Part of a small language model's weights: 815M tokens.
Each number is 128 + 24 x the weight over its row's rms, rounded and kept within 0 to 255. Layers, rows and columns count from 0. The size above them is the row's rms in percent of the matrix's.

# layer 7 MLP up, 896x256, rms 0.14, rows 332-358, columns 128-255
size [ 96 103  98 104  95  99 103 101  97 105 108 101 104  93 100 108  92  97  91 104 102 105  74 109  93  94  97]
[[119 108 133 125 145 143 109  93 117 136 140 151 104 148 157 177 118 120 141 105 111 135 130 125 152 111 148 123 139  51 167 132 112  94 102 142  97 126 141 106 119 122 116 127 143 161 130 126 117 104 144 103  93 113 138 182 120 119 149 159 114 103 141 157 155 146 140  94 140 110 132 113 167 120 111 138 129 150 142 123 151 159 121 135 196 109 114 134 157 101 128 135 147 136 133 146 126 176 117 181 141 119 118 161 109 108 129 120 153  98 160 111 100 128 145 137 137 178  97 144 128 157 128 150 112 106 191 118]
 [118 168 126 108  82  89 120 107 134 137 109 107 154 119 160 111 164 135 154 137 139  95 143  84 165  88 101  52 127 103 138 152 134 156 114  56 126 114 113 152 130 120 143 150 124 104 149  95 128 131  96 151 135 132  91 150 107 129 127 152 110 121 129 124  91 138 146 126 111 143 129 130  93 133 102 119 169 116  88 118 150 119 108 177 134 133 117 130 119 132 110 148 128 128 169 156 140 108 140  78 157 142 116 145 124 149 108 147 121 162 148 133  99 102 109 122 153  96  91 160 129  94 137 120 122 115 125 147]
 [142 132  88 139 144 137 142 111  82 142 111 123 128 115 136 148 134 145 159 152 150 197 110 143 120 142 127 158 117 131 103  90  99 149 124 133 158 145 147 133 134 144 117 116 134  97 135 138  60 118 106 125  87  74 119 107 173 126 132 121 152 123 137 136 109  81 130 126 142 132  92 154 141 136 150  98 122 150 110 110 141 132 151 127 115 111 158 175 121 111 141 110 129  83  85 125 108 149 168 154 142 130 103 139 108 133 117 155 120 116  64 119  75 130 117 141 143 128 130 136 132 132 109 105 100 133 155 152]
 [ 52 127 144 141 152 179 127 106 141 129 133 170 159 128 111 120 158 141 134 120 103 140 105 156 141 108 102 160  95 164 130 134 161 107 109 135 140 162 138 118 178 130 142 137 101 144 110 136 130 110  88  71 146 147 136  96 165  97 154 169 139 111 119 161 132 146 121 120 122  86 150 109 135 108  83 130 123  98 136  72 120 112 118 111 138 121 157 124 163 114 109 128 114 117  79 123 131 127  95 127 160 140 102 110 112 127 140 143 135 179 149 133 139 112  95 152 134 143 111 116 150 152 132 115 146 112 126 134]
 [ 85  88  98 144 180 145 158 168 104 129 119 142 106 124 131 120 113 141 132  98 112 139 199 124 145 161  93 104 129 132 121 111 106 112 128  98 151 179 125 148 110  94 159 132  88 137 146 159 111 122 117 140 176 144 144 138 114 101  99 164 145 144 125 111 124 149 124 189 126 109 112 137 162 112 123 143 117 107 144 123  99 114 149 116 131 161 162 129 138 147 121 122 114 128 142 114  84 133 107 127 150 134  87 126 142 110 130 148 113 137 121 147 131 120 107 136 116 132 172 103 167 128 142 118 130 163 171 106]
 [149 120 163 132 163 158 112 105 160 112 173 160 128 150 124 121 137 170 100 123 145 148 176 113 136 143 122 128 111  90 125 100 143  88  74 119 137 131 111 145 158 121 121 117 156 142 103 162 144  95 125 164 129 128 190 123  96 139 139  91 147 144  96 144 107 146  87 130 131  82 123 126 108 124 192 151 129 116 165  97 170  80 113 141 107 122  79 120 117 108 140  89 148 107  97 103 139 134 129 101 118 113 108 112 121 108 130 145 104  96  94 149 103 138 128 160 126 119 130 144 151 129 129  97 111 136 115 138]
 [ 82 112  62 106 165 156 137 101 178  85  81 104 145 121 150 101 145 115 111 102 123 146 108  86 134 135 121  87 121 129 140 117 126 132 144 110 130 121 121 128 116 101 103  64 151 108 121 170 132  97 124 116 123 123 139 148 157  92  91 151  90 137 143 111 124  85 135 153 145 120 149 175 122 122 145 139 153 128 171 145 100 132 188 112 133 136 100 155 106 138 105  99 133 126 115 109 125 127 126 127 133 125 135 120 126 125 122 185 151  92 155 150 123 148 120 134  89 139 121 120 110  98 111 134 139 152 154 138]
 [156  95 103 125 145 161 158 113 154 144 123 156 147 153 131 115 162 140 110 133 151 126  93 146  95 134 146 132  86 119 131 166 130 127 132 129 120 144 138 145 186 107 137 129 154 136 140 141 136 118 117 123 121 149 159 144 167 106 141 134 149 123 119 133 123 166 128 118 138  93 138  80 147 159 108 138 146 141 150 117 159 106 158 109 134 126 148 117 147 119 123 149 193 156  96 138 106 111 123 117 125  96 115 104 104 132 117  81 114  99 115 138 130 165 135 132 126 145  88 161 117 102 153 107 110 147 164 178]
 [162 149 115 149 115 100 128  99 129 130 129 126 160  85 145 121  94 136 103 109 142 179 130 171 127 141 136 121 128 145  95  93  87 102 121 130 108 126  77  98 135 151 167 116 145 110 142 162 120 155 166 138 107 120 100 147 123 152 103  98 142  99  76 128 125 129 101 110 119 123 118 134 100 114 126 142 109 109 131 142 118 129 139 141 119 151 138 129 101 152 117 131  92 148 138 138 121 130 144 135 117 142 136 120 121 186 149 156 154 142 149 132  86 113 119 164 176 144 152 102 129 112 140  43 124  94  90  85]
 [141 135 147 141  98 109 184 120 112 132 141 125 109 101 102 129 115 143 101 144 143 144 163 118  78 150  91 131 141  97 161 184 147 115 140 154  89 128 144 105 139 119 166 140 130 113 153 132 178 139 154 170 128 165 119 132 154 115 130 111 152 126 116 114 136 109 126 123 134 170  88 124 113 101 132 104 157 167 155 187 139 140 129 113  57 101 138 182 118 152 143 146 109 108 139  96 130 124 147 121 120 138 120 151 163 115 149 127 140 121 127 128  62 127 186 135 146 100 121  92 141 134 141 123 129 123  98 132]
 [147 128 145 123  95 182 122 111 128 146 105 128 151 122 161  94 177 129 146 113 148 119 134 102 101 128 129 132 111 149 146 125 106  81  99 169 137 121 164 159  96 148 114 117 124 127 146 153 135 112 122 160 166 122 124 113  98 142 208 120  83 131 127 108 154 133 143 136 109 129 111 125 155 143 144 112 121 127 139 167 148 117 112 129 125 134 111 129 118 130 130 122 116 145 149 135 109 165  81 120 120  94 118 131 149 104 161 118 107 158 114 127 102 135 127  98 130 148 111 129 114 157 144 112 136 118 106 154]
 [128 112 100 165 145 132 125 146 109 146  95 143 119 120 164 126 120 124 117 107 163 147 133 124 144 130 116  98 140 149  88 161  84 155 154 136 109 107  78  83 126 146 111 131 141 131 124 156 151  86 184 108 124 136  97 149 107 138  90 157 136 120 132 151 131 116 129  91 156 143 112 138  91 164  97 141  54 164 119 137 116 122 158 108 163  91 198 148 146 113 112 121 139  91 105 131 135 110 133 103 105 139 138 146 160 135 134 144 128 158 139 106 155 142 116 124 143 142 135 171 139 113 117 172 123 139 136 135]
 [121  89 156  77 116 137  98 137 115 126 128 122 101 136 135 120 154 154 166 165 168 150 117 126 112  92 134 109 113 113 160 163 140 173 156 157 154 115 136 132 107 127 147 115 143 127 115 171  71 151 110 112 164 136 132 158  87 101 153 145 112 128 106 165 108 130 147 117 115 141 135 128 120 139 128 183  93 109 144 145 129 169 137 132 100 127 104 118 142 131 156 131 154  99  74  93 104  84 156 110 102 136 116 103 155 114 143  99 144 114 152  76 118 113 121 143 132 154 172 182 156 129 114 123  82 152 118 122]
 [ 90 103  90 134 127 130 104 127 133 121 161 127 150 101 135 139 171 106 141 118 122 159 116 166 153 113  95 140 139 109 152 146 129 141 146 147 136 160 124 158  99  83 131 116  98  96 130 100 139 136 183 146 166 158 133  92 105 109 162 137 141 137 159 104 139 137 131 115 131 124  96 125 121 116 130 146 145 115 103 141  93 147 137 150 116 119 111 148 166 116 156 125 118  66 155  97  85  96 130 147 142 110 106 129 177 157 100 125 118 116  90  99 121  82 167 130 116 157 121 117 109 126  92 153 155 126 160 131]
 [111  45 144 141 150 154 123 106  99 132 152  95 127 166 121  90 160 149 167 164 154 133 102 139 141 178 142 138 105  98 101 167  92 167 124 136 105 117 141 135 104 107  98 101 162  91 137 141 117 136 152 151 133 150 128 145  86 137 113 157 134 169 114 112 155 133 152 128 144 158 117 132 138 155 135 133 140 153 122 104 180 119 142 135 142 162 117  92 138 165 171 168 139 103 134 138 117 151 144 130 101 146 182 141 144 114 134 113 113 156 115 152 116 115  89 124  91 127 106 128 136 156 161 120 132 111 105 144]
 [111 111 139  87 139 162 155 152 105 166 140 183 133 115 125 111 168 124 124 145 125 148 141 111 121 161  78 133  91 177 112 119 139 139 119 153 133 151 118 101 159 156  84  96 127 122 124 106  95  62 112 157 131 111 112 124 135 135 122  71 137 123 125 157 112  97  97 103 135 112 171 108 139 113 146 129 124 104 144  74 129 118 113 132 121 113 127 147 155 161 144  99 141 154 133  72 125 137 101 139 145 155 152  91 170 164 146 116 135 130  88 132 153 121 145 109 119 125  97  94  87 123 143 168 147  93 141 127]
 [ 82 107 113 128 182 142 122 128 122  84 131 106 110 142 153 158 122 104 133 101 116  79 107 154 135 153  90  86 183 100 108 128 121 143 134 125 107 117 116 150  91 140 146 155 152 123 123 130 136 139 135 154 173 130  95 157 107 130 115 112 143  97 125 148 124 119 144 161  94 129 108 123 140 130 145 129 136 102  84  91 130 108 130 115 104 119 149 161 133 119 106 170 137 129 120 107 145 132 120 132  89 144 104 119 137 103 118 115 134 117 109  99 114 126 127 126 106 100 126 146 192  98 171  84 133 112 155  78]
 [118 159  87 118 100 132 158 163 104 134 144 120 101 145 143 149 124 105 112 135 142  91 112 110 150 138 161 117 114 145  76 143 127 155 124 141 111 107 146 192 116 164 158 148 118 132 110 103  99 116 106 166  81 141  99  98 156 147 145 102 144 113 129 149 164 153 127 155 143 143  95 125 121 155 132 130 157 110 122 121 113 150 116  76 131 112  98 121 153  95 131 101 108  99 125 125 115  86  96 134  86 123 115  87 158 139 176 125 119 123 105 120 130 115 114 134 149 133 116 125 164 114 185 118 118 130 192  91]
 [110 131 103 104 133 132 135  84 124 119 113 162 124 112 109 126 111 144 107 135 107  76 135  91 141 122 121 110 110 139  99 169 128 140 109 119 142  82 134 132  79 138 159 113 118 106 145 163  71 163 148 139 134 131 134 137 162 119 142 126 156 169 158 151 182  96 161 119 122 129 123 128 112 128 147 119 104 121 157  79  96 144 173  99  81  95  92 143 123  98  97 137 138 121 131 121 146 155 118 142 153 135 142 126 130 108 143 150  72 129 149 122 160 101  86 123 116 116 138 158 107 173 139 140  98 140 118 134]
 [139 174 122 133 122  93  87 152 130 117  88 127 146 115 112 117 152 160 177 153 110 139 130 128 101 124 144 153 143 140  80 113 109 124 126  91 111 115 102 125 116 110 135  86 142 116 106  93 144  93  40 117 177  96 147 138 148 110 116 124 138 146 100 165 127  93  87 122 124 167 142 122 145 146 108 112 137 140  83 100 177 103 106 110 143 126 151 123 127 129 140  96 124 141 139 135 156 150 120  98 121 103 147 151 119 118 141 142 120 103 119 146 138 143 164 158 107  72 105 132 150 141 109 111 133 137 121 138]
 [118 145 140 114 143 129 118 115 171  99 130 107 131  99 109 117 132 129 146 151 116 125  86 106 111 121  90 136 151 150 160 146 148 113  78 136 121 112 120 107 120 117 115 132 128 109 135 113 110 117 160 127 173 141 136 114 125 168 136 133 126 122 141 145 116 122  89 103 127 114 137 127 117 101 113 116 118 148  87 157 123 133 140  93 112 139 128 153 106 135 142 106 127 138 108 151 136 157 154  86  78 149 138 109 112 153 121 102 134 142 155  97 136 110 141 154  88 186  98 107  94 124 196 149 117 106 140 152]
 [133 141 116 113 170 107 125 104 135 117 108 174 145 131 139 133  66 102  82  99 118  90 153 144 125 120  82 126 128 114 156 125 142 125 158 119 126 134  97 111 144 125 163  74 136 136 130 136 166 127 110 142 102 100 139  66 121 155 153 126 102  85 123 125 128 161  83 131 171 109 142  81 153 128 145 134  91 114  85 125 148 141 186 127 154 109 113 121 150  89 125 138 100 119 150 182 137 127 151 112 156 185 132  86 147 143 176  93 145 173 163 132 133  85 104 135 137 102 122 148 140 137 129 172 148 125  92 113]
 [132 146 155 128 120 126 155 129 131 165 164 175 135 145 138 102 164  88 163 114 112 104 104 132 168 115  77 129 151 142  82 136 128 146 114 106 150 119 117 170 111  81 158 125 132 103 110 143  87 113  79 152 135 147 120 112 135 139 144 142  81 145  98 159 165  84 110 104  95  99 122 137  99 147 108 122 145 145 140 146 156 116 131 189 121 154 100 133 124 103 139 152 142 100 140 147 116 125 161 121 102 122  74 148 149 160 126 105 149 126 133 122 127 131 113 148 162 137 123 121 157 122 119 140 110 154 183 147]
 [157  85 155 117 160 166 105  92 132 103 156  91 175  80 108 135 145 124 134 102  86  90 131 119 121 107 127 153 143 141 127 142 110 141 165 124 133 140 115 136 138  62 132 112 140 156 145 147 137 113 116 119 121 177 178 125 126 139 124 136 128 143 118 166  97 144 137  92 153 138 108 121 159 101 161 128 149 122 123 118 147 160 155 135 198 103  94 134 138 114  70 153 123 121 148  86 118 124 131 108 124 127 110 133 135  91 151 132 103 152 143  77 125  86 137 126 157 139 123  95 108 107 148 127  85 151 141 155]
 [128  81 133  87 115 118 125 133 113 143 114 162  91 119 124  86 102 132 152 131 158 123 153 163 105 125 114 110 129 127 120  66 102  91 140 120 141 136  76 137 157 103 123 167 101 160 150 142 157  91 124  96 121 115 146 144 100 115 176 130  85 134 149 116 124 125 103 112 113 113 148 128 136  84 135  97 154  87 152 144 134 115 154 134  94  92 116 107 138  74 123 161 133 109 134 167 153 168 119 152 135 119 187 115 152 109 123 119 107 125 103 105 127 132 115 130 123 102 134 124  88 139 158 116 112 142 160 118]
 [169 123 106 110 130 139 166  81 131 121 146 150 108 115 153 137 172 138 124 130 159  92 119 102 140 133 113 104 118 119 127 133 111 124 156 127 114  82 101 140  69 123 126 126 113 141 110 155 119  66 128 117 142 150 127 137  98 131 168 126 139 163 127 167 170 100  60 108 136 130 131 115 134 142 115 122 145  73 100 136 111 141 121 174 146 147 162 111 112 135 133  91  76 111 118 144 130 129 161 117 147 105 157 160 111 109 161 140 139 110  90 140 110 108 108 140 135 141 120 118 120  93 141 134 123 164 147 125]
 [110 108 155 126 160 115 111  81 119 117 133 108 117 134 179 146 129 113 125  98  97 157 134 151 115 151 162 143 143 176 164 110 112 124  79 118 140 161 122 127 142 136 144 151 124 147 107 149  60 117 118 115 141 146 156 148 166 143 118 124 128 163 157  94 124  90 114  97 180  92 140 121 102 123  88 103 134 111  91 135  76 136 159 124 141 123 115  88 142 119 104 131 114  96 157 125 142 133 158 132 111 165 133 117 168 150 120 117 138 117 126  69 118 117 124 148 141 108 133 140 131 129 140  54 146 145 122 170]]
# layer 7 MLP down (transposed), 896x256, rms 0.136, rows 332-358, columns 128-255
size [ 98 107 101 103  97 102 106 102  99  98 103 101  92 102 102 105  93  99  97 104 102  97 107 108  97  96 100]
[[134 103 147  99 142 116 110 115 130 122 151 121  82 121 128 149 126 127 122 132 175 129 121 159  93 123 110  96 106 124 141  85 159 130 120 121 158 148  87 113 111 130 171 122 124 126 174 141 121 119 124 127 108  53  87 151 124  94 116 111  82 119 158  97 141 110 137  79 139 129  93 161 128 173 126 122 107 110 102 129  98 180 150  88 143 138 130 108 175 129 152 139 143 136  95 143 140 189 110 137 136 143 102  95 134 143 111 123 134 144 168 160 151 177 136 124 100 115 109 128 132 162 123 121 154 135 124 121]
 [129  92 152 146 133 155 151 102  84 135 111 156 148 131 117 123 128 100 148 130 107 110  92  95 106  89 201 102 108 151 133 151 127 128 141 188 129 138 119 168 119 116 114 107  83 102 136 151 112 105 118  91 134 149 113 108 100 171  93 106 138 124  89 159 131 121  89 113 168 155 107 115 139 115 184 115  92 131 132 169 135 120 128 130  81 145 152 125 139 131 160 132  76 111 147 121 128 168 141 145 126 100 117 116  91 101 152 119 162 114 127 157 143  97  84 104  96 131 138 110 149 160 136 108 113 146 117 112]
 [134 129 110 110 112 141 108 123 152 125 114 153 110 138 166 147 132 156 100 141  90 130 157 136 117  97 140 110 154 125 111 147 133 145 162 160 134  96 135 149 144 117 116  97 119 121 123  92 149 145 129 130 138 104 129  75 103  88 172 138 131 105  91 156 107  59 159 155 100 171 129 108 145 151 129 120 123 129 145 137 111  96 169  75 126 124 125 187 125 135 130 133  94  91 116 101 111 114 130 145 171 102 142 105 134 148 134 131 147  81 164 126 146 136 154 142 149 162 172 130 115 144 145 121 120 131 153 144]
 [112 144 143 133 109 168 136 140 153 146 133 132 125 179 139 140 121 115 155 129 149 147 106 127 153 134 113 100 181 109 124 126 137 128 103 112  83  79 152  96 154 111 156 115 159 131 142 160 120  78 127 169 142 163 111 170  73 137  93 160 138 132 119 140 127 126 134 148 138 148 134 150 151 129 172  90 133 146 105 127 121 183 160 138 139 102 161 127 140 130 122 151 113 104 107 137 153 136 127 117 120 136 129 159 130  96 133 135 131 133  92 106 130 109 142 133 141 120 152 117 114 158 110 157 153 138 167 155]
 [142 110 156 141 146 137 147 113 177 134  93 112 134  98 111 123 126 161 140 162 141 146 130 101 151 188 133 169  62 108 146 130  91 128 116 125 139  93 125 164 154 108  97 112 141 114 117 109 118 136  85  88 146 182  99  97 178 112 148 167 108 118 116  91 144 133 129 110 116 147 120 110 104 144 127 109 111 144 157 146 137 116 104 148 112 112  95 121 121 130 135 123 151 111  98 114 161 124 127 165 143 126 113 140 113 129 112  88 124 143 200 127 136 127 140 129 122 111 124 158 142  92 137 170 121 148 131 123]
 [125 112 148 179 116 133  51 102 132 129  83 148 146 155 128 137 130  83 160 128 170 118 154 128 102 113 128 145 132 154 149 126 148 146 121 121  78 118 101 128  91 122 181 110 133 112 142 133  85 127 117 116 107 181  86 139 127 106 153 128 105 107 134 103 141 153 122 129 139 167 103 145 140 142 123  68 151 129 128 115 113 122  94 122 113 122  92 170 100 115 116 128 155 113 130  92 113 165  93 135 105 110 127 126 148 129 165  89 147 149 144 148 145 122 110 170 125 162 114 108  90 142 112 147 132 102 152 114]
 [170 157  91  96 116  52 121 115 144 125  80 110 146  96  94 114 116 137 126 107 115 133 134 113 146 103 150 142 193 109 130  69 183 135  91 140 123 159 115 145 152 108 112 107 187 134 156  95 130 155 121 138 134 126 120 146 135 141 123 129 134 161 127 136 175 172 130 150 149 115 115 151 147 122 170 108 147 122 125 145 152 170 132 169 145 115 163  82 132 138  99 122 129 124 137 127 131 107 117 121 139 143 101 121 119 119 133 166 120 109 111 100 140 120  92 120  95 135 114 110 160 155 159 138 117 114 130 112]
 [174 134 147 136 112 134 158 119 118 139 145 128 170 138 145 113 143 129 132  95  96 127 157 136 103 132 135 102 167 186 127 132 118 123 119 114 175 168 152  90 141 126 143 128 103 128 119 145 122 137 119 104 151 177 154 124 113 156 136 123 137 148 137 116 125 126 126 121 170 134  61  94 147 122 120 139 137 148 169 169 153 154 153 161 169 103 150  68 108 125 112 139 121 159 129 118 148  98  80 136 105 113 131 171 142 124 157 160  92 105 149 125 150 103 114 115 147 132 148 110 160  97 146 172 188 128 135 144]
 [ 90 143 149 107 133 146 162 104 127 117  92 160 126 125 100 146 137 146 186 116 137  85 123  93 145 137 110 115  70 123 144 132 140 121 136 102 133 116 118 101 149 122  87 136 153 120 119 119 130 121 131 120 128 126 148 141  94 104 135 145  98 140 128 106 133 143 156  95 108  99 128 125 153 151 132 116 153 145 152 143  96  87 101  87 127 106 103 131 162 126 140  96 148 102 159 102 173  98  96 137 133 131 130 142 154  95 106 135 139  85 161 139 203 122 155  91 159 110 100 130 137  86  87 145 136 142 108 145]
 [145 168 121 130 125  97 107 113 130 136  99 120 129 137 139 118 162 163 110 141 139 126 113 126 148 105 116 109 145 112 113  63 102 112 166 131 159 108 138 173 141 129  81 107 165 157 128 150  92 133 115  96 130 163 119 132 122 184 172 136 132 174 138 103 141 125 167 140 133  91 172  96 120 139 125  78 164 129  99 134  99 101 149 108 129  67 124 135 140 126 113 112  92  79 107 106 139 132 149 163 116 112 120 108 130 141 112 140 145  74 121 103 131  98  93 148 151 130 109 154 105  87 126 105 136 126 134 115]
 [ 92  86 100 120 132  87 112  54 125 155 116 117 113 124 127 104 120  78 153 101 124 160 119 110 129 101 116 104 138 178 122 115 152 159 152 128 162  95 114 145 149 135 105 139 142 125 127 128 112 123 100 146  95 126 119 142 130 130 145 146 140 121 135 129 148  76 119 158  93 111  99  80 129  94 111 119  96 113 155 143 124 110 154  79 119 140 124 115 155 155 155 116 141 141  73 149 132 155 118 123 135 149 148 128 173 130 152 157 155 141 131  97 155  95 116 100 135 129 133 127 130 146 108 177 117  94 133 154]
 [124 154 150 125 134 103 135 113  84 143 160 130  87 107 142 135 140 134  99 136 122  76 127 129 138 114  98 150  96 129 147 166 128 127 147 135 131 154  89 101 106 142 125 120 125 106 100 133 105 109 138 111 145 121 136 128 160 177 155 181 124 117 119 141  87 141 132  95  86  98 133 133 107 109 145 140 125  89  94 143 146 166 130 144 138 144 147 148 120 172 105 124 116  82 136 107 126 165 163  96 123 139 137  98 122 136 132 120 129 115 147  96 129 154 115 159 158 127 164  91 135  88 118  86 164 152 155  53]
 [129 105 118 114 104 130 102 100 135 136 138 121 105  97 147 140 149 127 126 112 105  94 155 102 152 137  89 147 155 170 141 132 118 164 115 164 142 144 105 127 130 160 139 135 103  92 119 106 100 122 126  90  92 112  99 110 135 133  99 162 180 123 136 121 141 158 132 145 139 134 152 156 119 126 120 149 100 118 105 119 107  81 141 129  93 122 131 113 104 106 131 153 149 136 161 126 108  88 120 174 113 138 140 154 107  81 136 171 167 125 128 180 128  98 125 115 108 102 117 113 187 112 152 133 136 101  70 112]
 [112 133 116  77 150 139 142 140  94 146 124 118 107 123 110 154 134 166  86 140 148 137 130 129 134 122 159 120 100 104 133 167 197 156  88 147 113  99 125 122 131 104 107  81 139 129 104  75 115 108 131 110 148 186 136 107 110 138  87 147 130 105 135 123 103 167 108 140 127  81 145 181 148 128 145 147 143 135 120  89 135  97 138 105  77 164 122 133 100 126 151 134 118 135 189 151 101 181 123 111 111 130 104 146 113 121 138 111 117 133 166 133 130 166 125 121  83  89 129 135 129 142 142 152 137 117 181 178]
 [141 147  92 108 156 130 128 133 142 133 149 119 138 133 159  86 138 106 130 136 112 127 131 133 165 164 125 166 135  91 149 105 145 115 142 133 100 157  95 139 139 150  96 136 113  89 122 102 162  96 117 164 123 127 134 175 102 131 167 140 138 128  88  77 101 103 117 103  77 122 164 131 149 138 116 147 122 131 125 165 135 145 123 154 103 111  69 123 141  90  92 144 124 140  61 116 115 113 157 165 169  96 139 102 113 137 159 140 104 124 152 154 111 135 137 139 132 134 178 105 136 114 129  86 130  99 108 139]
 [139 140 135 131 145 145 109 105 138 153 133 163 131 148  83 120  89 135 148 162 136 111 101 144 109 129 162 172 116 113 100 105 150 124 107 121 121 131 122 149 148  63 131 137 149 171 114 150 137 168 140 130 115 124 136 108 139  86 148 141 118 105 164 147 108 103 138 117 134 153  96 149 147 186 147 163 117 101 121 116 135 157 106 172 142 134 139 116 116 116 118 103 103 144 123 160 129  82 123 104 126 124  90 130  83 130 128 165 144 131 187 151 119  98 148 126 108 140 148 143 117 132  96 117 176 135 149 135]
 [147 105 119 115 107 135  97  95 151 150 133 139 143 140 170 139 142 146 141  62 100 149 113  91 168 119 137 104 116 116 151 158 156 115  62 154 134 142 111 120 121 126 105 149 118 145 197 107 107 161 133 130 154 144 151 147 123 105 161  94 116 128 170 114 134 106 122 163 169 143 128 108 103 107 130 130 126 117 102 131 123 159 117 129  99 106 142 107 113 172 147 147 116 124 121 121 128 112 115 139 180  95 144 109 134 150 108 112 118  99 148 120 138 121 158 119 126 142 153  80 130 148 136 124 141 213 127 147]
 [113 137 120 107 131 126 126 136 160 148 142 111 170 101  92 165  70 151 125 100 125  79 145 105 127 152 133 115 148 134 140 144 149 137 117 105 126 121 131 118 145 167 160 168 110 157 120 170 143 145 121 116 164 110 136 172 132 168 172 128 101 107 125 135 170 103 128 117 110 136 141 105 150 120 114 139 101 105 113 112 127 147 118 133 134 112  91 164 164 144 131 119 156 121 176 189 139  98  80 132 118  97 174 141 127 135 102 144 103  88 105 187 128 167 135 105 154  96 125 110 136 144 147 123  99 143 171 136]
 [169  98 147 124 141  55  99 158 119 142 129 126 150 101 118 159 178 117  94 146 169 129 127 152 125 152 119 127 124 129 141 124  95 114 171 160  82 147 110 129 128 148 144 112 170 173 136  99 139 137 132 164 113 121  92 134 133  98 162 126 131 141 154 154 109 174 122 124  98 109 166 122 145 108 126 114 148 170 147 115 135  83 117 113 132 128 132 121 125 140 142 124 115 132 119  96 148 158 155 108 142 124 126  97 159  76 157 118 140  94 164 122 138 132 132 142 154 137 116 118  89 100 141 160 113 142 111 126]
 [109 117 129 156 132 153 141 133 162 103 125  77 155 146 141 137 146 124 112 157 167  77 127 101 117  92 151 141 114 147 131 108 138 122 114 150 158  82 158 134 117 172 141 115  99 142 148 114 125 144 147 110 142 133 139 143 115 149 112 113 157 100 125 180 144 138 126 121 121 117 155 148 109 121 152 116 127 149 116 150 161 127 155 156 117 105 128 112 106  82 123 125 120 117 118 102 170 150 107 133  94 115 150  95 133 121 160 145 131 138 180 136 119 126 109 157 146 154 101 145 139 119 124 167 132 157 116 124]
 [125 185 124 121 160  74 136 143 109 122  51 127  95 130 105 154 154 116 158 122 123 112 106 146 126 104  93 112 163 129 121 106 110 135 110 109 134 143 162 141 104 136 128 119 128 182 151 132  98 142 151 146 123 112  87 122 132 142 130 112 113 121 125 150 152 114 178 121 143 114  93 155  99 146 143 139 105 138 116 152 164 131 109 126 127 118 139 224 117 116 115 142 104 110 114 119  93 153 156 116 137 139 112 180 146 155 113 152 154 106 169 169 131 121 107 136  99 148 136 127 167 144  91 155 150 145  83 116]
 [144 137 125 115 156 129 107 115 179 107 146  90 131 148 105 148 168 114 172 117 147 132 154 111 136 110  65 100 125 106 131 116 132 121 140  78 142 122 127 125  95  96 124 135 159 130 169 147 105  99 120 131  73  81 145 132 124  80 145 170 138 158 135  97 110  99 147 108 108 138 147  74  89 145 145 159 163 152 143 116  95 109 147 110 106 114  98 154 100 125 102 117 157 126 137 138 101 141 133 129  91 113 112 102 149 110 134 110 124 137 125 103  93 135 164  96 103 166 149 153 153 114 139 119 100 160 106  88]
 [150 104 143 119 128 145 132 136 144 115 116 115 161 129 128 167 120 152 119 149 132 168 146 105 124 152 146 151 142 116 152 121 121 119 130 138 112 143 107 144 127 142  84 144 118 138 177 136 162 123 147 150  91 134 136 158 135 103 105 142 139 140 121  88 118 189 139 131 127 153 137 146 158 122 149 129 115 107 124 109 113 153 107  65 114 124 171  99 117 126 148 128 107 138 133 117 146 105  70  93 126 107 160 153 107 112 132 126 103 130 113 116 123 126  76 144 107 150 109 179 114 134 168 114 141 104  47 119]
 [151 166 103 148 148 175 150 153  99  99 127 144 123 112 147 117 141  70 124 135 125 136 129 149 140 119 127 110 149 150 103 113 125 102 128 158  77 153 120 194 170 115 120 188 138 138 102 118 152 114 111 126 153 141 129 154 148 135  88 147  99 135 131 106 124 128 109 158  94  94 101 117 126 144 139 149 171 195 149 124 137 119 167 135 138 135 136 159  99 113  95 161 166  97 107 131 130 116 148 107 104 129 113 151 147 137 166 142 153 179 125 157 187 134 108 106 151  87 118 130  92 153 132 152 130 103 142 145]
 [146  83 133 161  96 173 108 119 110 145 134 118 130 178 115 110 139 134 141 101 108 145 110 139 141 141 157 136 156  95 162 138 157 114 117  82 132 148 112 140 114 122 131 119 124 169  95 130 131  96 140 118 130 152  96 108  92 122 143 110 119 138 160  80 134 149 123 116 118 109 113 165  96 132 133 101 174 108 147 127 148 137 170  99 170  72 102 136 139 133 151 140 103 148 122 148  81 127 120 156  95 163 138 127 180 111 146 117 132 115 153 159  95 165 127 100 186 125 132 151 129 117 136 105 144 158 147 146]
 [134 137 142 165 115  85 123 147  92 130 123  85 138 127 105 103 118 142 113 127 173 109 114 139  71 115 157 154 118 146 138 173 114 128 153 148 190 161 136 133 174  99 131 148 120 146 200 149 129 144 123 103 130 126  77 104 148 107  81 138 127 113 158 132 101 146 157 179 108 112 141 145 161 122 149 118 122 136 157 104 144 119 116  83  95 110 142 146 142 101 144 142 135 104 158 100 142 132 132 128 156 112 105 104 106 158 157 113 122 101 116 130 108  86 122 161 149 136 111 108 144 167 112 120 115 104  84 117]
 [178 154 108 157 108 133 142 161 130 174 157 114 125 131 120 146 118 140 117 165 108 135 123 154 136 115 102 121 118 139 161 130 137 158  95 134 162 120 151 108 104 139 145 148 104 125 120 113  85  89 138 116 140  85 143 101 100 191 173 142  92 108 123  84 149 115 105 147 167 125 139 115 120  88 105 117  89 151 138 154 109 129 106  88 144 132 133 139 126 183 111 101 113 165 148 119 165 126 112 140 148 157 145 145 170 145 134 100 110 139 157 111 213 168 129  87 127 129 130 146 159 152 152 176 165 145 133 141]]